Each number is 128 + 32 x the weight over its row's rms, rounded and kept within 0 to 255. Layers, rows and columns count from 0. Numbers have three digits each. The size before them is the row's rms in percent of the matrix's.

# layer 6 MLP down, 256x1536, rms 0.111, rows 202-255, columns 832-895
097:171164112110121106071121108139109166073130175127098088107155119120121130130075126077156137214117088164053074063200150199138155097117105144128137149112055163115116178165129141074143123107124159
100:097180130166145108161136106127150125157079201115137120137158116132122123159170133090122115163136146178102135239109152111137150165154149200117105165117176114137098120118089118130109152150127157
102:128178116109136081151134143124121148109176121127108232150110077142132143105174127086151051163129131087197170151141107175057144117162088106074115139139113139118150073140143177180168162171171086
101:123117154163069143109186133173191106207154069157103122159145076127147107173197151119138171177160148110161121128129116118156114083184150069116156161138099106203101161171108189121139154145132141
100:101142052172095179175163060084152129093132140138098118072117163096124078105130127103111101173111127155088102122116169042104156081142148085150154160167114086095120127130085080089084139091107141
097:140168152089157097158183148155096137123132172092111172049131067177112154164099134111099132108155142136101135141119101082114149150143174098137131056163088168170108160153179108123123128124150145
100:153196152104108108126147143096084109106172105130122154124202162109139168147167057147131129112081173141093143119206111152083088108092146149136136108129102168105142078168107145152126124152184106
101:145153128124126115097116145101115105155159223118121144184077156141101132118164138144141155075160123143122129154088135159126144138100114109103165138119115073103143119077095131166032160178109152
098:108112126096076116086132174103074166134154099125166107114126113112060064133157136059190161116157086151124084116131155208102172117113087109137152177126104151152119150095100107142116135141119138
099:099100144110123061164112153118149132119150069165103131134112149136162047145167105116097103103162134168136128103051048114155140107148124177079119025097150147142147110200101158084156126139054150
099:127106090119113191150125150079134113162152092086099185123081096051111084147164133151108064133116123116142108150112112167181144095134068159111183140107120154132147122116096188144133088108096127
098:112174140148110102032152166115129143164143048123077114081157084128181177129153100123153095141151105110126147122137091141172156098113107122104140064094091153133064112101167189061098175124134130
100:112106098140117151141127155054080114143153113101111108166148148097178116131115085132127083180187107172139156196143143109122090175128101112132090161116113123146071101177139116120103129118095190
096:145117100168118104087132131125084075113124121123111069195201137099181151135195124145113109221150056120115157100113148160143131128138125158141169109149166119166095151103096113159140152176095100
099:143093146178104131100127121141084155120123089160185072050159139158157093143136120094131143120129148113068120172108108121105150126136155132107112151183159098077071064141115136112164124166136065
106:148085112127121121102106176129111149101146099103172156125145144120150132090155061114179102136135128106167116146206138088135142113084131162142104183094126130118088133147145071137114108131147110
097:159104161103187139173162145162131164042130106101124121109126128132120069112094175178105081145101142099134131151132107120183137140095096067127125106081103125182152075089115110100097141132117157
098:103130113134149173049153143173130134151140125142129113108125058150101077134084116171138150086146142096114130167066106147150070119205139089168141157080119112155099128159090136115110182077165163
101:189109086151101137134159142103166104118163166143083155174091133091129139133150101167082129173100165097165114167149082084143085150141159146108118133139152146165097077090120087144168185096121157
106:085136147135128154163162126078178118099135111115130118082111154126115135167076172153215087192125143079092163118140169105148140129079096099102153110125176094125130155144122130137173133186162127
100:118101144085103140112118192103095103170099159129107155140116106149079097105090133144120057176134120126036160109130124143136069119136152102106124106124125132152141165119123134117132153130147084
099:196113150161140118058142152199179097127102103120130179137133145124057113208129110189127070075165127085103167108038213153146145140147173114095149137119114139144177121166115075166100144131162179
105:071161184181093141085192095138205064067131106117156120162124153171124088115172129114175153133117108069146113107122108105158100120139160177110141148162086109111108150133098110138111065100076128
096:141163123141037092153155130136101161139160150237164141158105179061142074161119167160079120160094161096076142143166124108160157213140138153067196126059160129087129105112136130106114132156085182
107:155145075126161051119082111163138120143127148117137120114129171125115157131102208130162131090138119137123091092136130142193156075100121155125145101141197139153093164147122116117117138134124171
101:118121147101130164108147100157136120158125153149087100077040176144068130124126162121111138059095133090158106119198118135056102148153128114103103104202104124125161060153132085176130104135146133
102:092067142138081097099158133116136148152163120096124144130165177140105109123086128149113143130105168140148098139170159123101146176098163084090100136091146121129152116198100103144143146151134163
101:140157120170122099118127123158148120166190113129117150178133082116120167148059149098068096124155107142149154053052128097127146178132118184072069122134215135110141137104122157158142108124122130
100:089170129083147143157149128103108082108133130172119127155083138138112071114158149084067130163169144112111153128123053175153129093106060169093107167160146051122122097137056113086168127120153174
097:134131114119130136149099158122097126131156143137105111105059124075127103155081170142139127118011135079085116127137146140099103140044082154147039047126165137138178114100103130150080115112159137
100:134111163181080115088135124172108101131117122092099157151169064137096121173129126170178158135081109137105104102145129164118164106174154148096149089135139088144121122105111108137132149139104150
101:125095163100124098161117165102126153132128165156155145146097126169102103147123127117086148133131107137095171151136077106123162115098147137150186175081130161135103124095119140132087124159125084
104:166130170151160127112140122235121108074134066180125165167141153091165125152098079091161122188143101126069122102097107097081110102208090120102186133125093173162109129119145120124080052155126126
097:147160124136154155136142169141104072211137079173093053128104095117011088118141124118130152109087118178127150148130118154163130147115176169114114154076137137142110160128146110109171126194154140
099:101114125151095111143123108178089129044118166157114154145161218053068091119135172140111097174126153181109137121084146097106095105122164080146092156104106182132114177122078141118149087147121131
097:109096121165109163115105123102162132092126176133101118115100087193122113114097156063149108078158195165135146169159099141144101156115089120146125072109063101129066095219101146168193126121174113
101:148064168160099203135115136119103079177089155134157147166134100098220055102153086097140134138102146112154120076147121221176121054085123170121037079141134143122120164068135133065115155128142117
104:216113139105185169171161076123094100196096165091121173131095114157158187172127121149108084086120150123125140171124096132059119135104117088129117114158133127105148104128136146104124125144154102
101:068123168084152136119126148090138160090144099080108078130164052128146162133091093154112090143081084180101100119139066157124150139115090122140152125201120191130113136150123099139134079181123107
097:141114116139145075114116148079191114115075110094102094112121190101096175163104103158137088141155079070141111111157111111144095124139146078125106127163122170143136128169187110075131149110151108
099:157111112147191110171158076133149067183138111164126173126108136130108071139112186142070075113137093160110169033101156173175127077167148085159145097207135189113151123190108106146111106140112129
098:145117149148124124150151174141104086110136158169109100140104139157164090144133119093103091173110130127108121097184169123110176163095132146145081126129197164135136147106119135095108132170173158
098:127170132121118100105180145100124191156115115145110109160069121180174156186128143117158178138159039118136156117120141075153119154080125119116124140114138123140077119138142115093115167151045161
101:109148141148107095132117176149156154157143128146159100112109113099097128179119150155146128042134097176166144073121135129078165171084129137135074055167128111178152111107080071160159112132048127
100:144156041124154119115167130123162162139077138101122160185171091151148142122093135135176142110069180157127165117126189093132081188092115137175200143149190149121184102140151153138127133123126146
104:145125127187144113165168123178096093158138191163203108127146134121200164125109121133113102148157142064110091147113154097125113135049138150150125143127148087118097101146182140138126161138143073
104:156110147165166162093144129121125140127092087121131154108161163138132157102198226164135134095126163158093121134166115148135066156181134104119164168158062141126132142117100101194088168153103112
100:147127133131117165127110169181132180128126190130126064109096089113183141150095138121136103153105164119160117163130112139146106131115172190123145147144097143168116068097141128137150140137137143
098:094131149110097173143110149118116099106094131148158135122129158140095125076137117081139098064115183160139115164140158141162138152090170144128129137148111173154128129138101112156087138150054166
099:147092142127114123123108088091120137151172134111176063080115173140107087061095155097145129043106120189163067128127127102090107212110118094047083161148124128135068116166176107150168109202094157
098:127146085079163145121119182113115102115049067065151093135082062149168183118199074084156137166157110101092114172134076152086141104122090124109120109181124156081151165134121207173141101175151162
096:082128138160114098134099115098093122174103131105091122130151161124063140164165150144167132109160107059126129152113089163115110145063190180134076114116130104081154180078154073117094109088147160
100:130164138100063093129098144136126120161136101157180143125119214143113141186113112133111128127120105135136036114101116170173126083106089073117100139087131136092138161024097155142087102098162112
101:127142159160118162096088092148137122147139120118144197145081118102111155111152066155122100105149153112166152186116152115139121062088162137147113114074164101140140117133057101105191125099100134